config.toml
d_model = 512
n_head = 8
activation = "tanh_gelu"
norm_eps = 1e-05
qk_norm = true
init = "normal"
init_std_qkv = 0.0168
init_std_down = 0.00395
optimizer = "soap_variant"
z_loss = 1e-05
train_tokens = 511700000
Each number is 500 + 50 x the weight over the matrix's rms, rounded and kept within 0 to 999. Layers, rows and columns count from 0. Numbers have three digits each.

# layer 5 MLP down, 512x4096, rms 0.182, rows 273-323, columns 512-639
447452536546514487602412524576542473481579445549549478484512508491462435456522504560554474448447542461492564596412452486416549457479424462464447598457515436477477443483431515424532501432442562451548472530467502527486538511490598548523514419559477505606502608495462526502559499538492546516402434499499472481482458542458530455478456582380475491473452483478416510510427518459512490499551
503493512558557379435531514419535449380482522364503458465500519418584475501571553550439506567511524510406481504426505506529431430451508610500465495464491480437461520569427507484456411456482460477489515434503525570492483590455549528494494608563492532495598572496545366454484479618488490599484545436526438612392537530463510524536503463520468528488439469443541439491578467525478462522553
484463460490570475616529518564548537420504539500587523445470471494514502504464469598442502539575470541502487487542403496576450505495524479553504584520490463446446485420582549498396487551567525505457560540433482469566569502522516474416536517552419494565517556461523588485503462453434526517462565450560462549581433547449464514510504553533521558493531492558529530524497481480512574560613
506517542526520500392477508521498506497460530487527554413488543453438497442480511541540441491447393468474481504467502435455513450548472504409459514511525552524397579585454508434513528537395514430480585475472534506452554504540454494515657514624421555456550501530554471460557545442514515443508495500531408493496432469512464439538530501441440474544502627433439501414554558471489451551547
555661534459474424423555547470586457513549475520502506435487484484475429534536487497471625519399482374497518523466544539511445491462465539545448504538485530534542435570504531491403550430501536450513511559452518582508532552556535569435571490530426515558456417473461514547536540475412500419438412455532500585432508501561446516507517445459470592581541504504530471405587560551612605498480
416550517428491426465529506524579487526520544496579433428547510642542563542484523507419479486507498591434499371463607547529484547535457485506478483498485498471453516414444571543603487500509479467470473535456463455482476443493551483514562490496462598540503542514523504496486499536497438520463510480475605448593453564566435439446559455359469461473532536481473519467466507503476470426534
522481465591441618520528455482480488535481455431617562468402416516509565465421541502597492501487601492485497522574477536456513467451489504436423507512432441445497545643485553502581446488563473522488483532510479428469430499554499551419461418511437494376510470461549475598436522550466501403487508472481509558518493508522441395510561447467547445490512524512505504462562469484523388508464
503610456434513472538480511477474455517519564515491660477471495586473559466486479424463493439486456545423468609439528585431441488472449419467502512505518490480440506484510456572515531403474541479433477557467501420550487461524592483460603491477513448423416590497458472556553487605472494451500454578551493555515426525455483432522486508450523566477537431464555374523507362572535442432548
490503569559542549480436493496602490524583473487505478479516514508534459486523470513413466485514525408530493532512474522572548496517499573443609537531487483535514489590469499457513514499484507500556530446432392484554475591606521470506523548579508536566503554638564446442572475517490585540508576544630554492521499497461474389467428513457568506573518489449535525426525381440485528510541
484504565439422526594551491510455503499463483549359562457509473528553477508486529416530465490453399436486627491493458411561513439528530495512537396605458534507445462542432490464597493539485625576479590508444460535547446490540492445477528442499461540435576642550474430600421544515461575495518475496468445576370511385524567495417448499510554531405524501523501456549542524529494542445467
485526552551445417587500499453426394516514495529508496507526416434481627526410593419553453552568492437454443531477535576506476403479513410445490512450541534455505466535339436565534560482548473541526495497569519532524449533478558482487483529516493532471584559475434477367444501563467420472425417508445463488548545513543454567490409635493507451423493485530443499436434557482454543456505
437446525507498466496522434470465518595519508421492581429537498440443533552525470482543555543399545452459495508524474530498527519452529487396439526473534470532483528611503512479511461399499413515582536515506560577511518493526551346520520500479509541477429508468579467490518541588549499551487431558451463568573522528530518484481546548494454424594463530494370524486488577517612487547481
451534522466528551523520453506509513515498497556508496477544498479560541555565529425550491476510530521611494503452443512505544511509457484449492529507529434365500428517553468597453508579416530529502518574577490502513498400526469475563489526479525495525546505474528533434425569499493517506540425546469541473456493554493594440484442499541582415468531475477452512479489530477492491452521
522524428382510481453544425473475424525496456513534509528488507471527570504481429485590544495580588580539464498508543608482543557478488481385460454499496573486441543483450532567482546528488462560476454545499510420554432484556486513473529517572453459495533526605454466521478546451442454432508447549480450478474434452437515588501514545405533462498558505470546531533520420537592459477490
543575543507532516476477512523623537615528504470564549594616420601511507506526505455498528538517529541536476413537476481453435554515470472584477483498500505447504427524514518546471524618457449424489505499636445571457540410507562559545503532438540515502474403472471526378478491574489482529477526431530508564467541505478490562481562579571512442457468540489485569471513526446404362437478
470435436510472519403546440516382530534472455541530545568452480551517469457390461584412443500494450499486447495436441596527446539506453550484420448491467513519553447513487435442485451608653503480533467450456447524566508467481500455404569495546458519509424420480463545422496521523513469522567436581592478608540504437520435564546505513586559445535523438513369559517541508510447490483607
584490531533464460487444546560509543486547450487465528423588550505461525531495521480516426488526587461476458438535510498449604452503509529433492609430446412485431540500517496555458538577490514486436481505516523485444507451313532465451457539391594577478435643446475357452538548508544592504475516427470454444425490560546423540483535444462582558593439530538425493482488476481483454543479
546545503500496573441488550481528576399521483422500525580451550502418454500513418486595542462599381563536474520596541474534564445517516531478563551519501515509380531461553536533573497501537385462464508534377518550458503504523529479528536622511518457424448476490498504496401497530447472518489618545456496427559457508479509506525464494458473521476546577532439479491544504534504455507518
416499532490491438449457504529525543512501435454576463400464450517400567460451501405525503499541532495476552450438504551550510515486523500418589419602532503591472490519458506500575460523553468536447486512407459476509475474524518511471566511468460537507544567531393500488495436496507514500543477491473538504532500523581521427478449500504511470439438346483445461572511500447455473467562
469483473614510476552473479469464426495498558456593616536478405474509564469503599533513498478466404505436494508533531485515405436361466483546463502454478392482516468480518488464479510458536523452469566512504433497556580544542532504427471510450541491514519517430435472427529540485444544527489508513510505503613481523418555464478547510474517552465448447527438512508526443513418554542583
556399487479504546506563537436585529379497450516514453532549448577542415451459524502446525469569488505562452430487525502451454469469586445582520373487499401522459428451527530471549488440561581592534520542513435569488534430673510522512500554402438552477464488506574529552444429475593522500474568587567517553513581516573509495509556600554466357478450471605543442534466510519408520468499
554565485499523567457536539496437559516468467457517402519482530533449488495555450523499507353502529480509481543502435525495454508474540467551455493590483525479554488557496540539520473514527513484442459438594522464527444522481440535601457504423467603523504471620582520449534509414496497519538515507455444481512537478532480449509535582484458540519492524552508506440400453529483494526512
450533483488414529489540415562545428501530406485495573541550472472459481508561539469545418483432450439507455565540513530442529499461512397540501493504492448498439479479573405546541488457434544509483495543455583578485540468488541504461592580442511485455550448576486607533489531490441444442471424490432504481458479481538432570540478537539490476512412458462536512483436454469548561457500
466467496437484486484546493565526558530471540489445469514450562510574496544428501502458503561551400499514442525496502569502436475428454556527557478502455462462522485528452482463546575625471549476553620549592549529457525489507592496556548414501555394562470575460548488442458555461486504423530560555568603473515491489489514531486509499539461527539440462543601542513532472402471476459544
416503360515550531498503461508499485509483445571486521475537491464496572506445544489455453552557441521477478475464567512467582406478490496544495543532528458544434473491489487452529473566461509484522507387568584457377483498438464444497477453537536512468431495561372467603582469440469478493483467567501605483482490511479529505448584516471566513516512457462547559408472553504455507576575
479490491587507577478480450476514554565493499596526514598467447521429479431532597467484425455562537474539499550514504486478553471492515436454541551466523415416421546467497439493477533502495524515435505467447497544512490439544477570456479497440394558553522491548504495549497519460492498529422507426525479506564510406503444425455463457487466486443502525417503557543498514486464569496421
469521478540449607561461520456514508538454584525498518447449500573486469487533569454501487509468518536413471475533496529489472516482526424470506497407452559483487489544548569452462520478574461547429549480374410495480402509558526521498539436479551546543391513536540481553452482575515513433520535548529511444449609505483482527602518474430537466494486506526520500470554561478567542441440
500474538480538387482528562462568414488536527461417497508483613417415510562540460539557526558466388555391448496546486536487536496444550535515463509488535540521527423601445497482521434483483464504603476462468455540573529514587554499414401566453496541518492463524554434568519392470499542463505496444495439474452470510464587502490567465433507473485576563486489498503526534586577490528558
507513414446447480521486526473397577527540482466547505559521457571505561516418527549504540442559490531487479566552529439490523490559466491470536499511458481517457512582464437535496502528477542566507395529452492467412549470396509434493527460492477498545525501496519513533453548561498481604504444532452517502501451465496455553524444496601512521498485430500562454495545473499543526437484
562500426552542442445539529575486453572436586520452546553471566470429516535445558514375525585508449463579520437468525481436495482501532577506456488424527546456553407428491456504442405524545521456491432421468435512435480655494530495420466456514505582548387558562478538452458544490477421591498470525510579446545481477420422486522498537461439524518493521473520538509511498532559494464386
465467580537500459559441501578534522479581536446579549431501553511454463580449474442573543506449466533543522418456498460504512415512546525488488577385517507447504507576489511481508498503478548455530442456510569535524419468590591581560545509484478503530495566547489646512499535522541410581543521484538513408489481456503471376515476475427514557500497554492483497506484520498507481515534
466491547413461459490566492452480441521504471499447499422536476482484456452576454540527517540533461469444532481525435456597544434493508561475457433513524569492465484536530429482510496476559413522417534508555428448484501564517505462490393447492490397525421563531407473477579535461448489475450473472529511490529493540462516508449518475586481458487600417479470451427504531489455424454501
450489505665528502515458508590546495459507416595609517576466506457471536524477534478548478471595575513503505515472549477538560554487567441494414453444466517457495400583470525525490474526418455513499416502542494476512597485510492531510477493488553505486468436478583480466442487498496452426542417467569631486487494461520551487516520585570551534539384463532475559539512466517601463545450
485391530543529472388586487549537569470510459465465446491503571397530476449497524524534501596482549461489481510457532512502446540541530445519427487571461529497485470428502475478547515541475502532494596459498565513507522424472441532608555624534429473489549535551643582475520433374481459495534476407433499496505489536423522495542484500567488491554426428449499525505518554552434505398482
484526472441510499525487522648558409421560537515525404500471478548530446496479432522437522526512538474533571496491451508489518509560468504453508528502510507563524524457587470447491463506506525543534482408434464561420481538379489507570502531474514483583444496408409571421467612511547566397527468504446480451534545466478491503511448484480544446580489537494451552490496425446528526602498
531532566582445445483445572508488568512493530492574502478488473595454392519437556520397511493567477472436456470496471523516611498501491529489477535523466493386535502587392496468486528492527500591519509431483570477475492441441562525450505534537541588501423517601578527496534413481531479484532511576424455506484450462529466469453483513486479507510530458486533493567527400546551523494532
508461460467552634387505525475456520360511547432448502381515624484557566505565474451434501520503599525445432437519496482537429499460456437549419533537506510418485520506465491448422516482465491481509506512542462519492529495474393534505495571577499526551549495475465451497536542501488485462577517508438540467357471483497524483520536528465563525531522507477564527516515495426479521512441
469561516568453551487470561540491553464517340515486508503393569574405438498498467452499543454585416580556510562492474524536560549530467464472507471558433482445536546422504456528485535470462489542551446506525474465379447455549424444446467542476559544505423480488548523585470527488530426515513515427484563501493509611506398513460497467495427406506578521506495467547539477568512508465493
363537583477576596445419523592470484458453463491512550484461455541504523519403562406481528507446553467507502474397572523568487454458481485506539605553487472519564521431546483475544537495494465485468520526439371456500484482560444470511493468528540583462521475545478471536423452554525475515383467484459589578534586473426420536524459497456478482467488582564518540410540622591428495540459
515533623558493517448504475534601472547609488458557492402436546560540528529542425501570535462424492510520495499554551495537460569540476489522598612484542559446513507531467435438493420534587502542432527545616454483517435498583570517546493556550524417479601493484571489511473546446571504521569408531546409580472556494495537534472448546514444508468510555442600494500521515451558488531528
417451487499445632555490517512550533457441505536558531528516517638598514512557480404610486597468480462488516531482532555445446523484506516501415492468481560451597589447497551473497584551445534538532522426517579543511526528473505439452407466597452567497454534541499482450544467492496443561508465523501505373476465565451497500573424461548513575511500441562436459474572559550533536528580
495520433545572470527518581548491503474418442586440510524504450536452522479435572384536445474535501433501539500668509558502537458608503455506502481477415500483454496498528547488471476464554447525459544557492383525454490515519453552543517505390507528511446543500501524498468569535406450520599537561463455488553505480471523458520516422457447456456457527512450590493525436562530450401481
632427513545525514546470474542583466576527625496510504457508541438540506425465540527507508474376512467509533508471397456527501456494554524477530476498479456501441434483483583520469514464553488404489640479446523481483431495507624439530490522429580522548534548466496449468480504533523393486511538498498462439475570537421476543604513411472450460581465467491569573498522505491543458522547
524512572444524420500555487520533481547515551531468485456569431497490536572536498447459566575450471410531469508503481536492586430496504484540565453570492517623513513463518508476512520494481503465531562542517371496462519482546494505453490476521476479516444480550618522402461505519493433451553544535415395532425487493492532532532417460488531474460463484400434518506483514588532421457467
448448384430461457524523518457476530457510547499498480504501443545399447462518542528507526447471478381567527478511533536510483488614390504432523461436588547550508509481460508496565436419420500560474477519545561516471477497414512491417522509510519531455423481406537438583534440375546539435509495559430452522500436499567525602493583490527480518422466457478515471478509484454601545570480
539530433571473503428558496510459535419545503519492538530446534524522532507488463509503506378563570521515547460503498443466520433493499390560451482451442538533542551493566581481544555554414474478556514591394422463566462531480501471516418536528440540471464537508440449535478473417550483475526569400446544526555464506531560456587542460481620521522553469554533564524491551557529511473482
524482473537590538504540475545509479480520490450550475478517398518555511503580609522548534502518498450590543560493483499457547488453510485480576440555513597466513490517490504444601510444513539426528488572510461532541463532476510528490512484370550475553473534483472507561422493415440472440550535534433450468504490513473489504513425433462393516474559449446532499539455518491537552543405
579519545555433464437481482468589508444437520519528485454565371543539521511509549487436439436493462517491498423519377527519473517458505529392473506520467438360494521483416487487496511520509544452438588450497469489512539440502597466470536415515446400481424493426473519518466563585520460549521497490578558529442530625519503496563475565550610509534481511560503477457486458591475472565444
539460437533510537479534518464415415518529470502501618524543484436481493517550572543421489494421508538505447534484506517461482378483573436530570465368497434484477455628448579491435501459442485498544520469506507553435541447565498500419466401533495520477464520629502444467463451450576462539545415520453521419437523465519487572576441501527547554520522499540499512482413505435551448523429
543453509572437483502482459494486539462478588558443516588587533526513576527439586451486477418483529463513473459498394483450457428489520524522421464460473446487528483475494487489469507525438541451516504510487443477557496405515495416473501493466557565488479489511461531514511513565516597448571587561527511488430513523474502480433504426475454472459382557534514512531412447555501481479438
407509490527450600551449508580475556464530554512574544506489559416529539500523520616487564502459532465536485530515518423475490444460488515542488455538570498528516549593484420507477608492593560506492540486464541467633496519541435484455517576600519433530462513431459591561562583453552468603488445522520528564434537488476544451500518589437551515519508530538434425583522509546470501488491